Weights of a small transformer language model.
Size: 10 layers, width 160, 5 heads of 32, MLP 640 tanh GELU, vocabulary 918, 3.42M parameters.
Architecture: LayerNorm before each block, learned positions, biases, tied embeddings.
Training: a variant of Muon for these matrices, 87M tokens.
Each number is 128 + 24 x the weight over its row's rms, rounded and kept within 0 to 255. Layers, rows and columns count from 0. Numbers have three digits each. The size before them is the row's rms in percent of the matrix's.

# layer 3 MLP down (transposed), 640x160, rms 0.0761, rows 222-265, columns 0-159
097:162091109165107141083096103115111107140125112105157141135121112119113130117132142078142171106129137112132148159109166128140148151097124139141156105099181126126103138132099148095136159104126191114119149122142130154113140128125139156114121152166121081142130130087102083112162149114105141116138115122134122162157130145098100162142117162143120113050131145124156119157130107129151119084152096129105168148152104081152169131121127155125186134122128147107179144151136172120152134113141145
101:119127124103104162163049088142154136120116160135126113146128087092145147108143170141102110094152102110129117111136121142137104143152119154144123154149080156114099139082068120101137153137130142143125118148130158117114121121171089129160132111140121184104155143156110167173127145110165132161195125112143112116135169104134153140107158157099123103125132147124154124127127127113105118159127094071119124123083135133098116138106150128111159119127149136103118083134150131100127145133159166
107:151117134104139129133086103124110101148159128153147101144104088164129071137129123143110138142152075095105081154144117118137093111111123135154148122091131122145096120146156117149163093129115151157163150121114172119141129119114105142116130085111095120133057158164128179135103131152087112132164111130133113171135159152127151101091126138144142154157092118121139138140143163093128143154127150137137123091103169168080134135122142114149125086125147164116088096115137153100125103115101148
098:094143170114138132117148148168153129096108135133138129121133125079131087103101119162150143139132155107113142119149072191109161136158099117089148104122155120140150076116118152128106151156144160147117101139099130112151138135135106106100100120161183106151118169107116137141113138112151169118113134189124127120064103130109147152129133133177138095107134102097146132133156145121134083130164129142103120101134160147116110121152110137141117122138106122114108110060111067129120144120109107
105:122165117116132102125129150136113097097078113104103117123119128164169116170127164115130124105125122186092134174143095146137136127125140110132153063159160143150129114092120118131121101126095137117111176149155126147140102146155211079128111127132142097130098141116140115098108096126157141105108140097128093105151149130147176167139121158096105091090155117130138150147112088125152122119148101108125134119090127131163133129163150112153133151102119142111137130134143173142166116102158159
104:150108120136138080104169095119129115132166116090130148155100129135115120126144119171130109130140122162079135146090102093144132139100139109137130109135158132164117123130112162129172134065139115118129154122165132139108101132148124117146133137130110098175143092080137115115137138164070144089071143103105150150147131106079144156127123186112118142143135113128129163137165150155117114136144134160143135132109104126162087204098102103098133130122121126123144123135113133189119155103117136
101:107101147103129107121112109124157158138143147088087131124153092138143146131156141101124102189120095137123120113127138088092118163113139163125122117116060122140107124124134112103085120099078112132147096150151077129135141119160101110154151140123126129114136150133141147159138129144138103157100179056126158109108154153143125185125113176142163136096129177156143148117144113149083141159152089139153109132132134109101120081128129147147154144150133124102134115095137128162124144098145146
095:110136153104145129151129163119200111159117109125132124162151096127142119138157113085134165108151138139110107105164127143104140091124132135149137098172065101118126149141110130099154104143109089117092139096096095097113149127145079134121194123177128109138140116116087130155126099123156088120170114099146141131188134120119154138118102097106103122100142148148138104172156106137120139123116104128140106160119122140117127145101104139185148119121159156172101133116141120134166154138130127
102:136077122103093130143139157142138132172118106109125172141124133135127141088100083098132121138138146163107160103132135131105139158124149137062142094116117161144159155131147132161095096131130161161102108103136177110124163126162132137142140113144088146124131116093139159119155089132142095141135153125150158090148126114132069115151122119140104095109167121105125119106133136139069064148174155132128145141099108118114119197134147150114113151145108134116105117150118158135089101137147116
092:136123087131140126082182150115150108137141099160130163131090123114125151161123113131113086095114098133125191152166139141114159127104151112120140109118135089105166095152158139141084100099084129132103141124129114145125136173118162106143133120124108141138128104088132134154106113108113102145180152117151151068156145155088146174141126091170162130151139124130149107157127089128128126099134133154109115159108169115102115110138136138121164156108163107144146107082124149119168155143138111
099:177185093100126096154102098153099095148117110136140154158121131113177121096138130160098113156148154131165139148108143161141109089143098131098137123105105120115092157118140137163160118111142132109148140114096106093136159143130108146100142117139124139100173120155144151153125099104163121114091157117145131113116065141119170120115141151153129155154162093143158131159146143103095107067159122139135077161158121156142115087095163115148140112118127143113124141150150157136126114112146104
099:151152131114114154127122150086142140081101132157116144133124132115110095135135099130147132147131167140159121138145137117110155123112175130153113143142080121110158130093120163141128094139120140140129110133113122152104146108131159145121126126096115128163146097106112155137090059155165119106151130133147134147155153137120125120135134179183130082108099153140127133102132143118110094143150177134126124067110114119099153082136121145176094112158066149086077144082117100105124142105116093
108:107122143111139155135089126152148170091120096138091121099114127124084156146082123099093130123171146166122128122126127158129133165119155157184160086144127140070134102143112114105129088128145122116139113172142151117120119112120136106134127114084123109152117138133154190114166096124149110144124137131138117061116120108117167137129096168146093139084125150150131127106140134125142145079158115146104154115120140109106139133150132106139153104102120147130215149159121133141147116128094146
109:146106096160144113093134126117158179119165113145142116172156128179116126126147099144137095098101122117118159140127157111130141127109129146100141121155154116145140106156096110128157152148107094106134114107153144181130101148155134145075144118179161141119150113108122098078103093116130140110119114169139115132125114151146159111080095163104077112118127175131137161128121110125171136160162166138146160125182101101127102120141158177111120119130098106119125130084128134115145148093132104
100:133121138122142115106174100158169128105129119142135093142143121120149135140151123112136122140125088162104113147113186136150147132096136082130110110113143145134115122103123156078171140115149109128130092151146097127162117156129110109131116166170099135116088108131108153106127106143139110149093175121160165127147094127164124137130151141092121117140101107072131131136155140131143087125121108109155128128133067098113136093078157151163128095145169186147102116160140173137162150166106146
107:103110118121123102133138102120121114126127123107104103109120103143103135115100142100132118124131130131084084132154118116107150120150145135168086134084108154144120136137108157113124133154112134091161130128108105117114130119097092088136102180111132130085095121126145158160151159202151115101111117115120111128130201189099146091131133149106109166159129122134168117128120151093121133127141173128123149145134155144124137159120087090090170061115146132147130149127098133130172101122132170
115:137128129106177125087122151085091120158138137093098133105118102088121131110137183115126104133125146118148128142136111080122154154156158130087120159144106142070184151131115110125121140158159113110114067112117109122170146116100152142137125051134136142121127138128089173104110159114146115130127113117136152126146146135138156094146128121150112134153129130117144138084054138101165140109076130113139150118121116117131155104150102111149126103146126171116161135113118159163116110144146110
100:159117112083140148117143083110153094137104175119148165120171135155093106102117111153134066135100110151104152114133189142133098140142118115136157144095123125144128074147168119106078151117137187135118118125122135116113166120100104134139079130141078111123109160120115131136117175108135120143120096135095195124122141120111090149101103139119132094135153110125131120094114141150160124170120131121140127142151118176145138136105098114112133096152116103137149135107188126097112138122127128
089:113110128143113132134112153108143127161137116139146148149099109132127110142149163121120112110163144121152146116145116106135169117164152108154136118076129148120120191108102133122158142108118096091102122078152099177137127100141147120155073141069108096100152112156129118122098130171121143148129127169109134136124170109132126151136105115086128125066136111089123067138113151112143132129099135129100174127138117114135136105162151154132090114160119137147126161100122139116133141096087056
093:136148099161169086174145179121151107132133103118114152134153148122130140140146134110159105072186148110150134157165162179118149130158124095110136126101138101108129133099142132164081154097095112104074127133113163070183120116120141118121161130135160142126151107169144151103127101136135132118121139094154110110150151125103157119130146130148150136106140116148132110116104122143157144131121126143138170107138140079138162132113124129177134119088108140115111092155160138106132072125136097
096:103139136102118164129124111161108132097122125113117139094111151099146096149119145122123151145155112141151180134099126117111117095153108194095127103133135121131134119081129126063130157145119124113133137172125125128136129123121144163151168121093172146098116145177091109155169137081104107121125138156125128124119143099112109140143128111122121108144140128137137138140123127162156126149094029116139094120112129138134081148102124127162110098178104141158159118139130146176137121180113103
095:163140133127166106103140114145138139124124141135103088131088109116133148106091125072075133137143097124065127124150137141142132117127138102146115128092157125091146106172116140100079143114111095173104146151170097141150131149141163143166124091142149133161118155118125153109142152129112130115131116122141104119092119156132130151162107169169116080134096155152108145131174150112116129127133169113161111103117135137134136100100075118151163104146113142178189118112124124137141111092128164
101:140159166107123115140127150121116138135087150080100117150151121139118142124103090174102139089130073077108128126134183109125121152169135118115087119128133100117087158121128097099109131095153130162133118132136123081126121136126114094154130123120137205175137177115154113143154126110151103126142113085081128140128091138159140128082140129106134143138126116136115101121129134135156169127095113114156103157129172152152115164122112141106122119156096115122153196120150129117092133119141149
100:109165115119142134142154137118135108131097165170099173098145125149162150161145113138146128114131085096165104119114131135121118124116099152138100110179136167069117132150116100112104106097153097156142167143096159114126094143126159149111122158159118135129144145185133130120136163114094145120129169129132152140125136159077121157132123096176163136145103081170128136137105146114132172117120116130081141132090118124115086121142082107116166126141124100148178105135115106121131115086138107
100:137102154097123143166130142161114129186120140123168107167084124100104124143125089117128092118141120120109123152144111131177131113143113087166127104131169120128107154122114120121112102103140127137129147100136122158132177122082125111144143124152126090167159155127081084115146138123120115153141116120132123096088147094118167155075106141132075119165084124172133090140125105104143136109163097144130144091113116159129139102124153146069128175093134110160128140138137115160116125135089141
084:114086103125126119138127123149129143157154133082132112146118091145158086109145120121114110130102171153100104151125153113129091136109144147139128162147098159123134100066138096118156107126145111132137108164087111161110120184174106126122106105142139111095137128128143118086096102152112084083111138103083117150120162114149170153138107165135151141143134186196148110127121081128086151131087139098133150141124138100135124143137124109152153133129143120132085140126107150133155168149126146
105:117114140125143166146119142120131102104150185120119108114112138139133091141131156142155136151137107142151121122148147078120143132168163131129097184094085121114122154097137123153144100152110099161138116133106113129104162117134148162133111121163124118133092108104143138127162073156170133131127123099137114161099095124170129145116128130097143131150127139152109138116100093151141135157094078104073175168130129147093143102165122110125126107124136106128129059124143068112156124078156118
084:118193129132173159139069106116117156153153116084134115115128121098135151145121148122096145116121112122121142106141065144128113141112099101135090134121102083107142134126135132099087159120096147149132120170157098082109099109135166125160117121141070107156114129118118157156171128072172138109113131067150133091124148107121136100114135122100129133115120132114167109112118092118141126144141116108108088148116189165152121150103139128107158105110129143117119117109119127159141109155156106
090:133126163144131069105163092154128113131156132172090086095110146127128189121140120118122119106120141128113160126124110120062117129130127101138120128125088125179111123077119130095167157121133148121127147146112123152095130117162116110114156169119117128135123131172177157149155132077173152143119151166114112163140096143097094125167136146120107128080118155124143112117129165124129128130180117125109137143127133118082128127148131124169174138092121102174137144119119133134122172109164120
110:097153109121149123144113174131107087106077124183155151146164149152136121173121137127111120149110095132153170116121177081125151170086123118147087146135177088109099098134156140132133128113105172126161130136132130113105137128176169117113086157126107114147127108149130154128113078103147095127162163136134105131152122150124128114158147143140125108108106116107119136130111134145107131163108093152134116147125137117127145106117136087182089138065126125138130125081130102097131164132136143
100:155134122104139125158101141105138111117099099169097165116147130118143116128128128144153155108182124111139122126149117162102158125126124132076118141132157136092146199127136103119142086131119174118157153095122170111142133119130145121137158109150102163189076099120115143136145126124163144067082086107099136120108109099100100155141101104119126113118126131163160126124115110105128095157116157100136112135136126123110172150126118152134088119133162134112160182152115147125126083161148109
091:118145137129119118061108138134117114105162133144118135109146122138132135114099145129107136133169148125094128167132146158167153156102164095093112069128104098101168126106135154114164130169114132101122127137145102128121096112111183163130100102107148131117112081148137121128128150094158154094177133148098096140133095165161178142125159099140148112125184132125132103134121097118137116145153111148138134118141128165084160129117124103165167104137172110127155150127100107120154122116112076
098:144093090101124139113152125151104126129149164134161121126097091161101108120119175122122093096144074152116124187135139130138130111147162138157137116132135149135156129106160121129140103105148174121134112157163095107118107145138094106125124122147163194090119138117148127098157178113134114118101175137109141092200138131141144134153176119154150104177110113100103149151120128133105141105112122142130094122102110127102094157144100136130122093130118119172091108128091117132128134094094118
101:120118146131106173109179103123107120098098120153170111154118120147117124103126110110104138091152177058096168108149158142102141154167135113140131117147112131137152128107181114134132152117103168104145138133100134155080126110112126171094101118147123139154135104127137149102130160102092147123144135116132154113141155073162116102121144133095120130132118142170154112080164106111116095106118132107119101129132141100127151119129132158079119185134153137105098082136155137126159078121146115
097:135104126083102099084131118116141135109125118123127149141116106138161118101127156144121134093124094151153125133132143128155127107106087139112119137055101113141145122142107139082126082112110164117149149148159123152136118155100097169101115161154109132106092141080175122099111086177154118147120119159112155146126138132158120113112120162157079119122117123145127141123161122151113153118140137131164108176137105137182155096112115186161135157179085129172112135140120154102142146127113125
111:098154132144105118109163137160110131135151091135146109150119162147135131134141168120137072149105155117117151134136137186121084128114090175115090110124097141109136129136139125147137121134146172080097119166142172083153117125128095110085135131145142133133166168090138111143129128110138159117163147132117121141119120097092091099113097158127108132099091122123173168120128144150095157099153120150115119145157163094145134130118151131128149082139148102172148129121084166104089170130148135
109:120103147162108162148104152120146092113155089162113115129123122069122136130155109175127141138098145162092127135118124127147118109169140179095129157117113135120144145105127169126096120173144106138145133150174111100112120095137136124128141078176097171101121099125152117119124121128149092133137168095121121085142112130154058150092112143143163165110128135108169107159106151145112146156106132103142131108125142157129165120149121125153135184116094134126121123111136116109084168146106150
103:133147155127083174164150106139136159083171176182156150130116114124131184152131129123095130124117107129100122130145124118123152139155133138151125131155161107127103108104140096115115092140167129162138103147075121107122109158166106111168144144134125085128136140167114098143097127121130166151129097133133134167113118129133122109145135138083123112142124139159112175139103144130125120118155106131100126169139124155129135119089138076102133175106115150106109123160106110065084163112177140
079:112127129121097091092124145135128143163082127156139088099143138121094098150092099149083103138140151133117128098088133111124114122121122118120143160092127118132113160155102141147146111051144114114143163109134132137127118127140126149136142081164128178117176168138163126144113082109111129147134141098093105102168121118101153121151100130165106135129137148124138152126098112100108102116133165145121086090127145080159124136102201122171127112129121092151129163118137115123121106100102090
092:159155156102101092091133115086140157144131125093137123109130135095102098109096136111133122158105144129129176106135094089140162098161109167087151096154119131126121156150131135085122126095142088115144152100107149134114119118156139135175143127118159114115130129102139159125127123117159107102132144139154114112175120152136113160112154128101113084118145081167109169114118076106119103133137156123083156145124136105162093122103158135109175107120177134127117156148119171182137109137103110
101:094123165117151121111158146142143117138106153115125198081130107130108107155123117137135121172085120066118129135137068154164164138128108140109138131120112100137149101111125130177090148153119126111116121140117096144070094132122115108142149139117152117180111084142116160131136108145138129127138118118135093121134182122130109136156125134161173124131148111133094121067116132116093140183129136134124098133097175150172134093148104145112109135124089137110126153102102119147159144164150135
103:152146101133101104164110097087122121103152144163142110139140173141150127135101120127139106095107130128141094124113144166113168137119149093114147133134113137128178155149088113137130114154149098125099108152122110146124113149127092102140136097102109147110121122108102087123134117109148132193155095094118124125125169187143127145076137135053192165102155162098127133118129135110127159156149157116140126137106124134153162110122141118121084124129141106122094135136079129151137095123144179
109:150149113135115164143147107115145099135125077148122122167091170120101166116080107135120144189137102108136138105139152150123111100113142144118088138137113132106171182085119129122130134165114124122162175125139080150120093109153100158168110129086123114128141149121109180127156147143134186075106130150118168122161123152131130112173135114158119109108156159134114143096132104152125130101157116124137164105103155130119073111120165102123141138111115126143081125128123122100145104143114119
093:113128132109126069153096150139154155165142103117113166116135142158115114152115113093100111137138108089102121113112108104100148135162120141131159128100140177125126154165153110138125138185135108082169152106100122067129106126132100126083139142093112128105148103143134126136122149129171120121148132133189120081130090159132151122088123168143145110119102111102133133172089139150132081155147119151100134138133100101105149116125138142183147120141127164158116128136132159128110131071125096
# layer 3 MLP up, 640x160, rms 0.0838, rows 223-266, columns 0-159
083:119171131134160087106070119134141156162129120109155141143148105146086142138112122127150096109098148126154099102145132116113164122119163101140124138111165122133144125073110129139101114126113122121142099134148090135133115141066129111105124204080179097115141149127151127129117158160104164085109089116143116139101126158132099149152129115154127136133119116156111135131122159122107137106136156131119111147115144151151132122157136118107171201102088160151115097128121158123159119165091165
094:100134092140127167112129142093121196149118108102133143112104099167112100078149141132139137130103146142142084102159119140129112143119110152148127135125093119155139121139173132102143129070129127160126138147151117146153120121130106167110075164144168092168157153134101121120110088115109128122110109121135078127138135121119107105135143102137144126157093080103161154153073109148139121175141155130153131161107134131100184139146116136146122124166167154087135102121109167149126099119151143
099:142195146169110081125121128112103109134126157137134110110154116129118116121144176156126145140112158105128158066123109103110126132130111154094143115103154091124149098114127143171077130136147139102179108094127164128087100091164124145123156175108137136151126143135145136142124142141108127091150100123150140094100157143121096107111132099146123140108106111136137124124160156173074130091139152112166143157124144131182088111125131109084138129105085172144128111161145090141142146133135126
107:116142094144132138112116112075110127163116082136149112134111108128210106088093140103111140115108161137084162141146133127097102097144116143140176154148096123166169147118121150088126113115109101121155112092125092152154095148153126130117126142141105117146114133133144104138161151102122125127112140144136134131132120127137122109129128142114168092103205127162110153129128118148146115144119123101148132085118122105166131119136137105156042131102129158143132125154191146126142104094139155
102:105156167128108116118091149135141140156149141116107106161143169136145100127088161143099094151171102127104107077148146145132124158117120113110157156145138109123104105173164105122089111134118134144129096131145130126121104081148123118149159178155134158109132127136153143120126114101113172082158105157092110155146103107111154111126092162133123133184142142156157142143128110093161150104174109128149116144115119138165126157121130110095114114150108115095088151156198142153146100130150128
103:126193159100134178179156142131113174118126121120104099106106139109121102140153103133130097111096150126148148126125126158133070140161094113096128136097120127127125137100136121120121172107141127115140140078117152157148108090155165083123110112120080177143169174119124135117132111094154124172120100108179117123116133130102149134079161133130125110102104120160121155087140140159127092113113105106089154110164126116148107131125144150160065123117128119116129118111150106149131132132152125
090:114105128147098106149098121117112157131117124143140117144110166123140128107119181133140117111130158123090125113111132157100165177145169103153170143135129148088076129135137088100120185105130112117144153061118107146151100147119122115109119192142143134143092116153119118115155156151109116095121157131096133137116157143158142147166109118134094123071133099114071130119154114141128153135120152085137125177143078117120107125154110128135141092103153171133102143123114123153166138106155144
112:179131120164164150121126140117136112125088127137142117107127132141084131132148145110147127122126144142103114145076119156140096125107142148120153115135122096133141153135110142133051111181164115141153086134113147145135146096121095123152141128153134151114122118137097099158129113132121171174134130141141135090121110139127124111114124082157142208131082128145094121095090079099141120102133128136168140113143146147144115124147152145113053092156143089155147143145109145101129133148090092
096:137150122161129144133125092131132172155162092125123116144101125099142101077125132132176151126103137135106124121151144167142118095142175125129130098044130111117112127163160106120144161064119119119164088124098110129110137141117141121181162135086138129085161153179120143155137134130147132131098118092132106132117077127104157160122145148116106125113142126132158145157102067119120145102128128137137142100145133093112138065116108162097120145144112125156144126129145120157104098131144134
105:134135125101121150112092145148129128133118167127160128113135124104108102123111144158134141142145172188114163142055130177114112102161123139113101101129134133096121131126128146136140154137129126139105112116193091081074140145117135150141097178096121162109138120124115105113166130124122115100155118100115112139060138128143089161096123164138138122152162122141106129122136109135126112127174117133091098137167078117124116092158113099112145139116132162105125187136103150123145119159130164
103:123112148132121154106137124137102126125154156125137108129112132111147110127117084182122176163131113172152108146124135105132162136094136153143127127088149125110114141108123107182144167132120132114145141118087151121161116137144126092106103129047136114154096137159175124128101115100102107133100133112142101137075152095126109185148161103151097151124103137105168202150118109113149140123145085128099126133124117146104169124132120122155156112108136149104122146155117130123146186108154158
111:164094132125150202110126121115120156121126170113152146100149118129103103083101103168123123117122127151127113108142130170119150143151123132138111149113107149153097127183131142124144144131134083153120142108167113147118154135119113135110070143079099189099179150122117136082143085119114085152141096160160092081120138150139108108110141172135097111113139166142137100112079116124165151126157109127143116094126133111075152130135132147140103142103113131127116147132121118118168120113115126
103:109129165119115143122135128115136138128109133143089148118124144116140149115167146098146118135122075123138127142137105129097112160105153097104140142104126121123152145188092118102123110133143155177141107142107081127144165096134136174153138140132136151107112108185155093121188108113160138096112124180119102119165102149125141133168088107145137133138103123122111141121083148133100090158114155086150131089133110154171147113151126106176133105126133100149118182173118126115120188142137142
108:110143141147127148174148141104081153132132168152122127130134139123090126144142099147134098126103124150131116136127128116113133131150125105160161102114122128144083134114131160110091130141162144072140083119123088129118158141143091128154169147113085190118133147156095111116159143147141144129084103129171080149105163109124131103156172141166147154158129129114137131126146184141141106133117138174187089155166137082134140096148142158093119123143140132136132163096134138155131168112141115
099:145133120129152146109143079108114108099112107121149110110131142075120109147126110122117141098156128085125162137143106164117099127162124150098092153164112143180145165125161124137145109161182129124112111116097141121127138094120091140121150115154128151146177143105156135137131092094174145138167131171157129088154128126163129112117143130108130130164123102113120120043133109134124133124116139139085133133111168155128147094109175185121112143139098132107158158095135124115124145109136077
113:100123113131160147143108117123111130110136121106165120150132124099166119116128149104108140153159143105137143092133108139122139142144100119105140176137113150121175152109101106146086143146130172158154141163148110126115116111131107109098110123131153128109137091128139158137106119126100149126136142158166100133165155130093120066127151100118103125130101131111152143101123114153082128104124159108137145224163145088154154160188093157119156118125098192120088114124122114124147144097148115
109:115145176115099130091145110151143103116128124144116120165118126133114118113141120135149147142087091174094128186173136145166110120171162131117110149097129119075112133121107127133158106140141171155134150131117122111123151109145119137136122107108104108114143144163117208101140154108169129139093182100107146107097101137127109152120138096106145101117123095143128129135154133128090154134142122103167124115111153109099148161117136120128161150127142054120113148190139120122148106110176136
089:133143178139099083110115108139143141129090098079163133104143105094189127130104135162126133156103156145157151128143145144111158147158150134166116128114117122110121103114089135116100132157121108097101085113123100142130088113164122110132096112106151092095124103127167157145093122155103141140120188157127130098117168126118109122168139139088128084095125145121117128122105111113097137133117177086095111138151104129134181130140135126158124122095116125111132158072114130095155132090127103
100:110150113140132117147155130107110094114161092098123122183121113102131128111145106111116136095165143117102154111129135103141088092119119111154146143130132114097149129055117177105119103150108155109052167144148117122093083106142135159120135145149146127116149137116151131129108138137089133128129152155160123114169149128150163130181088131102157142124127124114124144136137144138168188140149195067132093155104136134122147177146136138136141135146110130132102126132159091140112153134131128
098:116136096141135111146117110129131103131168130109089108144124147110198156110154121153134161131104106120116190131095122113115131153155133140130114136085112160131176145176118168086122130134141113093127127117088148145153119090137103130132146141167114102134136122117116131174125164123147112145129101135146115092167077099120108162131150129153166139132160149122071105141104175171126132138133123129122168094114115110132089172123145122075134138142137160152134180110146105105170118109129110
088:078116121161070126204112135149125164125100136132145134140122170163112127135135152114108122155111161134133085144109135123105124160156105139129167132149138111132140128129117137119119089149164101096119101125176143105109125118155104107120163170130131124099129126133132126107129118141170130109146140134120145102135103104144112125113075118101132139179122110102092156148107077136156126085117132111174119132104087125158096112126153053096135149099109131120161094153137125099117167154135093
097:147157096188094111123152088142157137118141107128121103140089148167125124148098147064106108126081138120146151149123163146125120111130112109124139142075109157134171100177170140121104098119164134133114123104117176137165147115133112180116128123145077156104175170140132127108123113124103129135126149124126128113140154155115080116137128082072129099139101141103149133135119132116142136124146111134177152122070140109118130094127152148169181134151138145128126116131107114114115114137127098
096:112143099137107123153127123130130146135159121126117117158180137112142167095133122134165163136125107135086132163083107155148144142109122172176143138112124140097072132161141081142094088107127128166136113141095143112090084161153162136114160131114111173135115116146109151175084147153113155103179142105128148160135100154105116148123097113122133113136129087188132120121122112126133150096091112132115155097122119094129082126143117080133142169126132145143124108117083164127141128131106142
103:153158145148104143117116123108131158140085154140172087115096150158181116142130110129108155133168155089123147121201129167157130186139177098138128101100122110144131077145132134142096093148142120168125096144118171141121135104152154135141084132148115161112151114135107054134134105134158153125140132158106116115133103122122126139095127147146111123118107113091135163149090107128138120092121132132129106136134157161130116176145126117115123158125135179154146099126093137152154142142102121
096:122116140103119078124110149123157134166117122101133148166102160117140106115114175154099107152139132132119155117074159134093125154106128121116148092145117136101112125136158144110112122111108132123154125088135106140113102138066146115093103160123105105127118156092147120118144137151097183060087129116147142134110128150167079114177123124123128116146161122156151129134081160146150133146149136102106151123106071121163137125129123148142147136152164163146125111102056123155110149105126114
108:145153154168108111129164104160123129122129130125132123143096133145098119113149082132122121134149110141135163137120143153134170115125111151130134119107154121141099135172147151131092117126108077109112100125107095115106149108128119109090152136154147144158177128096127147138111126128111128119137106137166101115147148082129093163128139129134145082128094113126217137183109099171147124064125134121100102175151091117131190181149077122134127152136145112128139157116110128124149101146122106
073:149121130134181118116105139124110119096135114157131122144156110111152141132111143167071162152114135088133158133123183167146159089107113154133140087152086143122154137132096146147112117139122112102111151130121134129075144127098114136110150136095126156099131166150149137096106117101087135146155117221124130041145106126156134150133150106177114105144151132091118138147138112112142117124120130092142121110109154110137141110131104133145127177125156087170138122095137132133121115118123108
100:109136120122077155168137120100130124163143156163142145129153139129121141125162103106092110124119123100142107143111109118084084148171161093118130134131045076154069112085121135134152144109122120088083129102133158116104123150145120148117150113113115153156107131145148145137151102117137102160169146083100133125125115138112088129169134153093132135120130140156096100156144170078107115122122149109149153138122128151138122133117125122137129119161129093094138128113147091165137149122160072
108:150117109124134111146144203105126133120142123120140133153141141155172118153120138111186113091121136144111150153114172109157142137111110151138053103106126087138092133104153139136096143086095113127140121103138148080093106111163118099134128130150108152102118126130154099122119120115118114145155148116121121116105117120122113150128140117146084110090141087121131131128118163118158091137136101145160088160129124138103162055086107124126121135155141126149175114070104088133162163126124147
105:151103148132130137098126097093107130152122150084124110103130151114165115164150117142110141120121141111145134147095157163138142131114120156137164130090128141111136083114107143159130109087127131154158135155128203084119134172144152121122130116081092140145144131111124183090119120132134142141157123176129115105078118108177114115160145180093140163122155155099113150148114153113112114107145105098120154111073143141137146140127106115167142117152189135151141132134129136144097155078125124
091:138106150129128110141145107102144136140090146113081120141167139108110116112186152140118110148123172122117160126141138162108118106134163097135123115113081161119132180137155094166137124141046126116101101134108132149104179119149148126138106140103119105116132127113135117114136093135134110133170170124131157093128137152147154142064093180149131114147143116109125167102073121146124141144115081137142100080131130146109103141122131129121160166124096150121150156124098131165131113164150147
099:101096155179123152113127181105098180098127129133095169150143127123112113126108141102130114151158111113123144121134092135128145107139118109122144107159118122115111133129171185133150125119090103136125115085184133141138132138114139131107136108111152142162067123124151142126140118161157086143116139152108151138108136159144106091149127099121132161127188106119113117130102150170136111097164127105144102122151110089161152120118129086184112193142106135114150135130129106134132131061104118
113:152146138126118111150151106098111153124086131112076088200140117108101116094126127138114129129130168131115158114135136152141152150112125133112141159181116149084136151145127151109131175145077145080136127125162145146079149112131127126097120154141098088120138133126124114128148157114117126133149107139127159110105136151136123113091118162079160155122142155129127133131140115100099089124123106098141164083100165109084134111111113126181112149156134144147155099116095114146167125150060106
100:116121138112122144127103097113103120141114131095096123115113075122145143123129104163128139120136099100083152201124132101101151108136118123160128168086123146110127121111094148132137145134129111131127129139126090129111141168115099183102137150135127144186149105147106118104164130205135093108116107111124113147107189096114117150110136115146130112155190151176146132141149128149109119107123142132113131172128123114119153140122135142070123125142098076151098122175152157116162155134144125
100:118095128177117109121129174105141116106144135088164140105132147135109096127133134144169181122124086119086107145165106168145161128164142158078143114145086148127137119193097109151149146138107163194099178148104113130138123136155113139152171114088157104140120140086134150157164120127160153137140112144087153119119147117124105132107109125129134143138136148148136142134132173115087151117104147095145145115108148100095149159100135107123127127105119141095097133145142157132099121107128089
106:104192163115101149130162157122140101108124114149099111121146126155084135129121161153121142104124106151134153165077097129112111142109141094130143156157131127094142092161144119128117152170126151085153139182149102127119134097131105126176118112140158130102116101133098144124141116169092129161102102135168109135129171110156127126100140101117120119134131102157137139117102143138119111141162113144170084116171162121150147129107165093152123129051097128123127130130139069107137112100127109
105:086088147157141140107118127102144117131162124118151125090148134142134066116115163110138120138131165126162139147104133199127113117103112140118132103110097094120113112124107125144169148148106106147097122153145132105142138092134116167122167167121141151137173142151151115123089131132119109121118122156124145127156128087116164128111100102103160134097160164088213125144107151110117104136154120054107100145087115103147134118135111131120108104113121097167134118131150098131121128130072136
073:118140118152088116135138109148155159090136119106132145134096115109127089136148126163102148087098090162111156145111127131077128146103103117121149137062084119130075125136158149130103091130142091130102139117118174153117149107173115104108129158134121135092141127122140112130152098130131122105140147127115095129150154157098128160069167119084145109102103059105104134131120134136144112139140107141149149124113085161084109127143131114153106141155106132116130124129134096136107137057096148
106:129110131133159132161109141122139098090161147061175106159122087149132094123159162095082094154145115138123138143121115119142141139114138105156139171137107125124102160149162141089101100145146080118116100059131086134110128079116117146169151082111135117110143157115152163102192135111155119101100131134137158112155127153117097138130143177137167118119111135099145133131092125117093119116152122078147117105132173140129117139118118134127124119097133162140134141131092126136152141131117153
092:151131097094152129105115119111136129148153111114141045145158139113123142170136121183142133094155154190169112195110134143094106116108114128127074125159157137113142208103148122154140103118134097092149128117117112107148127101111151131083089140129101136120126126100107136127097131102158130093147076125122093139111137154115146137089134129105104105136107131142106127126116097140157115116094132143160105095125157133133123155140141127148171131143163135125095119118098157151126111122113141
106:121188120104166137110140137111111123131168143140084134169142161122115166133116117172142125118106125149090123137140125150138186124141144112159116141077130176137120130099115137139090106136137190150137150089100093129126114123140128107128099133117129128145103148132084137137155128129107133115105124102104109128173137160131161110102143141103104129110132150104163067133110148115094139128133117109171122122118123108115145147131108120169128166136103047098134196136144146092105164113137109
103:149117102130131123104105116139110118118140174147115133131139125113096129159129196142118138114110153188155117121149150124133085161116133103093167089099102103163131156168098147111119095123143089141112135148100130119116107163071150197120135160146129118155134135125126132137163125163149115145119111099136134102167074114116086104097143130147114097136159141124100119160129071126111134141093118153125132140142109138152105101161124134102116084079129104099125122118113146097166144122130087
101:097083135165140108137149135107174146146120089116103141112140129071087123131113143125153146156134136139142125116116106165101115129141144172072137100130123143124088145130111076100112133171158146124149106133134122124104079160156162126126116116067110112138129122123104142137113116131180131132136139140081156158119136149138167122176124083077141143128131097098094115104146097139083129161143144139146131148168108110120128139127101100119140110117141205133115106138143164095113142147132134
080:136139162101124131106098160138171124163129146095126151125136141141085113105137124132173126117123168167124080129157112110143116119085155150165140149120160138122146119088134109108138149117089114106179114122127110154122117140101124112111136186125122125107115147143117119116102129137097144089114125116106149153122109166125103149150082180123224072130121125143109143127123125132099125125169188143120118147118125149127133127160144125163124188113104151121142133141139156097152119161086128